config.toml
n_kv_head = 8
d_mlp = 1024
norm_place = "pre"
positions = "rope"
attn_scale = 0.182
init_std_qkv = 0.0386
init_std_up = 0.0386
Each number is 500 + 25 x the weight over its row's rms, rounded and kept within 0 to 999. Layers, rows and columns count from 0. Numbers have three digits each. The size before them is the row's rms in percent of the matrix's.

# layer 14 MLP down (transposed), 1024x256, rms 0.105, rows 412-461, columns 0-63
098:482470509464506526481460518515488457473484481552507481510491507472499514493534521453498505522516491520479518459493450496511464555490493513524536497522497513501489503561495496485493460491495507
106:458530493496516511415458471508482516494464520486467479476511462501510476531483490514489500555520540507504481492475538524492512537505520536482519511471500515509490528477517532528543493516507513
104:510466493474493489458488491478500545501521541458504456531535515493455516467474461547520532506504502507438489467496490530558509523546481493477491522490518535485474516522488484514494497531507517
096:469509498507510479530488516524493502538499483525540498478479497518513482492482502459483498472509515529537529540473518501489505518528518507486448421494495508493451511540482523498514486512519538
103:534443524473486514489516506508471487472501540521492472503540552520521487475492504533511514504486545495512492494511462460477478485504508461476489451521513509475504551523457496510506502488531503
097:522536529504493509497486509479477524529493490497481508496503498513503473539496488490526461482509510482504491521531527488477462497550493533507528484539473523513518465521500477485474456462503483
099:524525524460485518491496526503469537494498483525517512531533523504483521501505490514501506508460471496494508501494504500523422457458423508502490521507561445467530494491512530486499510516508517
096:529511485488497489502503509528534503496488483479518489525449513466523527477493514517460511511504531488478480495562471504492510539483492502469506526474515499476495540444528476502485521474511484
099:488501499535500482563521530506560522514517508474523472497488497451512464527473519445479501499553535497531495539486495491512480473479435486531492482490534513479516478491485468508552507517539510
099:548523579456514484494518490511503529540511499532537523497542497507498529506526462467512490495514522548503526525505519522517509489521558512486471477520524540471480478500475496502485494507511532
096:493492519494510513476493532483487532491559512496525502510503518474491509472476468490516460504514502491515467491469466511489495469491509502499464508446483467526504511499530472560445488529495510
099:463544516502496519519501469525460523517487490483496471485493428544543539499517483475496494504494545469511550498463494481468464488448478480487507496446494496477474486471544488444510523496520495
105:458476498463484517497491473494521522504471515482492461537530546495465460487520527520527505452498502537460492486517448484490532504481493509535452477493514495485509499517510466514498443467528495
105:485488447453498481530522485534491477534497517481495484502494490523460487515508471473468476544503521514446550476527489507494510491513502494501494466489510487499493497548504542514435494542534510
092:474471497512465495477471506497489488489505522453496470494507488491493530510501523475531528488531465554451545520545522495512464514507503514483479512506479503495496461456518503502496510508530485
087:511527557448472473550486447568532488505527536538544523495503477505495486497517524508524496437529514537510487423489525492491466508497482481485495462470501502526497476520525459512528528506447497
101:493460502516518505499510539493547514489486463513499521492483501464470539436528478498505498517466498557497509505477475470479497509503484477540526501530490487521513469488484489492526506516496470
094:481467512502541477507490467488495563480507478501456496488511542476510505432487488532469505512512522530514511447496460508473496489534455444505579497516471528501502516511524477483500517513533517
099:500502468496510520459496521538517486482503525514482497543487529475436515471482540515463503522528519537501477504494509503488564468498504502521507507512492480523490564491506502483521485487530490
097:506498508480492508473486495496463511440469478503518487497483508521486498511498512485470504436532491524510501542481522496470522466489540488523487493495436502493531512476490510474472510521514509
107:525490485471491501481504511494497474474505512518527492476533509496534514496449494512510515499489489492451491482490471492471520506482533494487525497566493501516529498533512486496456521504522540
097:500504504558475497488493513527540505500475470488481518537461561518485510475532539466552515528489540513488508488494498477484493468532520475515481503497460533493492521505488504520517525492488505
103:432437511544467463550527539479500526492520523490523492521504475526496504478559539497482467519553537511491515491524486503534550522470506466512483546489488529502529479483542481504473494491480497
094:506486471506532501513489509526484493475461487493536480505489476490497502541498488506477499502520493512469503486531465513483471517498465486506495511490512536507491504530493476488509488490558459
098:481533519502525491531532503521504510494485482482529506460501465524469478482526520519474480511491490511516508502480590521514512500475506518517505472548468509519480482470455482501456536490505472
099:508522475523528543495488470533522536507466484458515483520556511516488493480484537546505474534503488508520488501494485530485540489508497511500487534523512463481458513494498472501503528467483493
094:483524504513453521512475536486533469488484527460502500486491505530496493507534524498481516546531506534516521534513494504494467481525469508499528459511520491498499458477495529493485474506448465
104:488499474532472516534481529487510524466481550475486518525536498508522482487511521496506485502493463561507526492521546510519528481495491513505479443516538519496520524493499541507493508496489536
105:520475492532502498516461473512495503525497504534523489504471496519554549508515496509466493480487506472485554489529481493507522481506522498453514480539538490537501508522520551486545550508508472
097:450526477538511522514554455462493469507533490506469519502499480504507476523513522510497511476526465486463543531506493485490466500538481495476452511482500478496515463501458475482469482516552527
099:479479510512506508494508507536457471548487491480493461501500487478537479518484488507485507515473480517502476502475520488502494499514556486503493523482507508486475500491494497468557519529489458
104:474471508499524484507465500511502487506561469509476518478481506493537512512498450518517502523450480478503534478481509488521514467508541490538454480486507447507462493546487468510479495531520516
100:522520487469508504484497493540512477500491491502483500507520497504534521470467506506519505477483502511516490490527475506526535525496512486556470550485501540480469504531526481510481493493487514
098:428526457512523486489544483491514476500492462504547470523512468475519474494504490478491516504511508497516485549517488495490499483475541536546489538496504496533534522496504469518481493488509496
105:478517519473490550477452533510467509485502430518492493475511496525514539498497470486468533522499503477513506517509500485473484509515513475540517514472481462516526453508458459534545521501525557
099:496512473512519492496517502491505484491489514504520505541493495476476496508532464452529520528520497472504511486455497480505493483494484512498515456561511504508497499463558476517495508532524554
102:517504500501521478498486484519492577482528448531475513496488498518536508497575465523525470514505533509516496503519497520519495528496474498518553469492524515490517467501466494471500494478464511
099:513533459474502522485526480508557501495498501548486511474473473463475537495517501489523497506499469477531566506535514510481484528517464493525490538437525502478502508500495485474509482483542492
099:533460516514438507551483509463533531503509485494517492508484485509467490522473506507465505458526529495531469497520500548478457475515501484531515506483502499488499471487531497505482533496469475
099:501492501514536510490501495511531510490538496540489505502535468514516486475480506531499484506551524472503560530478468474498468504506527451471492569498467535539508525533472526497487480526537466
106:481487485517520475526541505544481469501490506527472489514490514509477464491503491513489450485479520486509462464492494515512488493482524474531492468526498514502487455524500495450455496541486518
104:518458487490482515496531548450486501470492540520497484497508462481503478495525505485499518513517494466487546487507468569519520492513458516506486505547535498542511452464506510467463483486517535
097:473483440511511502546521491508504447545469500491471452511491467486488449483509482496467472494475484548466510498495540506482508503480500515492438534541490495494484486487507482481483466486541492
094:513532509483528522540526521498497493474506518506523489457491541510482505490511506511459453519508530508478522453484524497511474551493533486465490486575504526565524480525505563466483518503503528
101:558468437497486484531523486466542510452536516540523515484495513505507470534499490517515492477544474493499520491518538560477441490512511506484506511493516509500516471490524463491460484530502450
109:500519508492498492545508531530527428513472519509500509465526495482483493510480490502542479521524499483491486503473531511503505507473476402522486500517521511503514520502499474477527505504469550
113:470539485500519464495520526499539478469512505528519454495487497500488510499480499529503515521544496531497513485500520513488476504533502506496487512468508507502537486506515512542495478499485509
095:507519498506492525478462537483486533468459514520538517516520460489477456522503508518469486498493500478478478543499554511512510556470501514508533453509506520506491491512477509489519494521509489
103:539532499518551507438528546461440484526494511500478471459490510487480500470477479529542488533494505517528478508476491468500516455498502480513511483460496523529493474480462522481487494483519536
100:507466535500511521532491486473456531508516471524514498502503492479476518492497527523455480507482489495508525507486515525484522510458511465480519498523493510498496495480510509509513511480505487
# layer 14 MLP up, 1024x256, rms 0.29, rows 413-462, columns 0-63
104:490436491490540458504507514513446492480546528484503463505479476484523508504517499536473503510493537486487521488511513431515523468510515528452521485478478499517500519512509474480530467535478505
105:484498494504505473483474502516468464505523492514496469483447498470455514470507503505543507516490485521502547482540480477493487488507503572481481477519487463520518457512484499562516553494543503
096:476474508454528467489495525487532499515499459549480496491496551479458483497539487490497494499518493525513527519491529512504533520529478489521493459464508488470511497504509453458518456540501480
109:485455470501442448517506484526515470444539487494553465475503501509514528532502474500528497517503485511506456464517515507536475490492492431516492472514479527516523480522468470479479516441497515
098:495531521511513509538504474477529470498553470468522460491553487486527496539506530510497512471510526532481488516509487519499488512543474522471554510522519556497527494482514500500525538493491497
104:491492520514481479486530522469479501491488478538511495494502517491465509459519476513509542490494542483510498492487491529498496509435488486490536510484528522519503509482543448488522494508535529
100:509529542483547492514511521458496489507524489502495519524464533492495515484489470501459507496486531523479481476509479530484510515503502543483486521524459510448469490497493505490462480510517516
107:442481482486504460494516501524504517501457547511564492534498525505460522486526456514500482525500471550493480482454476505496475494496520513537466481501498506509517544505522491508523483459532524
096:496444527505500508487491482476508514580512518490446444489468493496467518487499536480501495514502509483476513484511512556496573539500482516485498500490508541472478489476519516445483527571534499
096:490506530509530530491490480521461507495478502459501495514519493474499498464500467499511534486552554501530510495510485476533521488468508481539477509551488530493499496521461452470475498491531577
099:546441522490496488477456540505469463522497490507483517475490487506486500473523514500515522469494546526507492489506476515469502524503486504467511452463507488443452500482509478474546518507536536
099:484446489508500503503534511476448518503453447505484510426467587526469515493453521491501520505488512540482477544532523483476488465486502457519463544521512525509465483486496517506484513498505529
109:514489494443511517542461476489495500501515486541555537506464499501495505489494503539494478509478489577493485453517520471509523537533533522490496571474543497493508490456458503488492469499529509
087:510535488471501497513495519498501519506519498508515489498525512489527492523476513504520505480505474498423517494511544511490520486502530462445484488485523519510486493483512528470508462548458531
089:482499519506508451534489506466451478496485479528508467506501490535514473510455495507525528513513508516547516464483469491480515478497491497525478476501478541538489480520496511463487500457451501
097:493514525495554520446530489496491511503535467509487471509489520473506501504502505487503504462452508440463498499503540504517492443512483478524503493516504521529510541531469531463502506521530529
085:486515517481482510509491530514520452511506515507511482511496475523510513547501518514533489510500497482474497555510524480527482489457539523461449506474503501496496496480468539555495493482456508
105:482520523465508503502536471500518504501504489469525539465533538504457477498523507525473484520494491536517476507518507494496494506496530462500527488453507490502475506480475500525512536506483501
102:491500516517529504504477495490490483477533510494498507480530524489504463511475509506517500453517504521554481552469518545500443494528464497460515498482503492504481466485499495482476494558468498
106:510491471503513542512543538526509506465463538508480475510479471510467480502493482524491471493477532469495493461531493475496516518522506528550495513493429504469511525460506531502500482491496519
106:489499533471495490514518479458482536514515523517518469551428465536528474551481483500510473485500510491548503469452462497486508522466470502496496504496525455481492506489499498500471478482507493
096:510524495543490498525498539500499500479507462498494498463488560503476509543520492502468492513460525479528494546517485486476518508504543503523484495523510493532541507511471451493511513498511472
098:504473508565504507514519541505490486496528558500535467513520486540473454516468499533439517515484499514518516502519442529551473518491515451523504479517516497518479479501457485510477460499510465
094:519470556521502480465508518532467465507509514473448514468518494495519505491475524485492506488492529504510523507512531507465499568510491489495523519467457527504490526525496490510531496479495470
101:508535484484489509474504454509486529492528537441483491495491493435491502512503487488495552478530463506491540553497547508521525539543507479513460479512519496483506494446493505485511513442510551
099:513511488466459486538522519511469505544455500493497514484500513515535493488500468509516499495507508489533510488472512476528492470481467512485490501503485501525481480515490487505498521508512482
104:471499515514497500484490503518506490506474445507536499518519520493492472496472518480491497535472501541525510520508477539504496496492540487531509501492487529499502547528526501491463524483508561
108:490490514479518461488484508511486510501488499489504490465454495460511501525518507487516484516463512481524491506522521527529472514490507512534499457551502500481492490497512502515500548527483490
097:521489484467487500479505525516487489532459486497483488444481485488479504486480480510508509498507473512489507483509510514545511514482510483537517469552455494513476550519508485482529492496483497
092:477478528521506492517528498486498520531494467462515482491501561470477505547515468484526455512479517535492506513474463507479465493498515464513511477512507519481496487481502481494508489499542498
102:534444475497475512567481501468508503509495549488467468488537524472513486533540516552465504524529496480488522490532501490511466483497548493513582515510517472489497497498493460532485526477509455
097:482431511524468530525517515521505504526527478492531501508514498509469516556496483444502500506506503509502529528497489519512518496470467454472501519515471483512514518502493472500548486510490509
095:507481507479502493489487461458539503518485495495454528464514517502477493521497527516530475452498500508515514518521532539513472510438503512516514513499511445475470524494455489504490477462520495
104:491514521523534495480513510577515476551520474491489483491505514489433452529472530488464467524534517469464490509491478472518556530562499509462506520500477471503493507506523514513482472486507524
104:481543457514500495533458549498468448484490478545473481548476498465454527494514519555448472472484484488489464486521474496483512467522480524491540490520506501522486500488487460536521474479505467
105:463486507502511534512495508511494504485507485457511495557498504486462535511473499493504503527520461492499518503472479483458473486503510515513508473488523494522474465460500528427498515505494461
096:466489538453496501482489490505477501499519523480518484497527498527524504500471517494511471520548527516491508508524508492499505481494542505522512503540496498525479509539515527464547480497523507
096:543527532530503497488528471466507494480487515537519469499481473487473454505514505478508489509480470513498520531521509507542521518534529501523476484542517501488528528507542483501502495474499463
105:486550499524501453513502529522523476543476476488505499530506464523488476492529473495512548497490460463487523492543501473499460466465503526525516479484516473553473493515524500507552499481496532
101:512544427464518507503494466526499530565503505492489481514514501504506440550462527491476471536492533489484542517522520475485503470529536504468514485469486493518513520477521482499533485510499468
110:506493525465488482534494517501511521489481478472507505514515462475505530511526490482457474525545510506498487482514486555510495459517459520501486492492504519422531487509497477523511469541516460
093:506515508497477545485512454531512506514493465497502530500493507527518488517458544468523488481540512500501524509514455493439517496511515524520520476547505471513487526500519462444548521484477524
094:519492462490539445511544513489528525486456497501470448491501499493529502528481524530475507488496511537484499472517473497497505489450478539519526540480530520509472502496497496512472515508498517
097:465497452526487457517583517472556500516502518496472538483516526457483482469489490517513499517478492483534464477508499503460511507518502531475483502497464521479473485518527503465484541492489480
117:497487474483543506491516451500492467516531535452535486496541498468460513522526478481499467534485504470483496502532518489468521550411513479494489498507483539538496549517490510471509483472535485
124:452496468481548505484535498507480512493498530531509469538544473510486537478503493491517471476499526497476504478512515533510470533496521486520523521498506487472511496522515511543503432520557531
100:505521520478477494454475499492495505459475462555509489515549521526458501478497515449508488512547504501489490480549519508507461530507507471496479491496509490501487526479481503502505513501487525
102:482495479491501515484460520509464487449484493500484536463476526492446534484477506526510488552538546497518501516494502508459509506482532485493453499495500529488484497488457517488509555461506498
096:484469502475499546493500546473510451542485496497496502477485494477515468492531470544468516477500530493484531480505499504459464507480490497491514546460526490537527532503497490516525475490499489
100:531475480520461497508511499529502499509457534472513507525517514496470472516488520485486522539500512530497545492481541479469507488540536505504459500495471504499519477527463464458507543524496479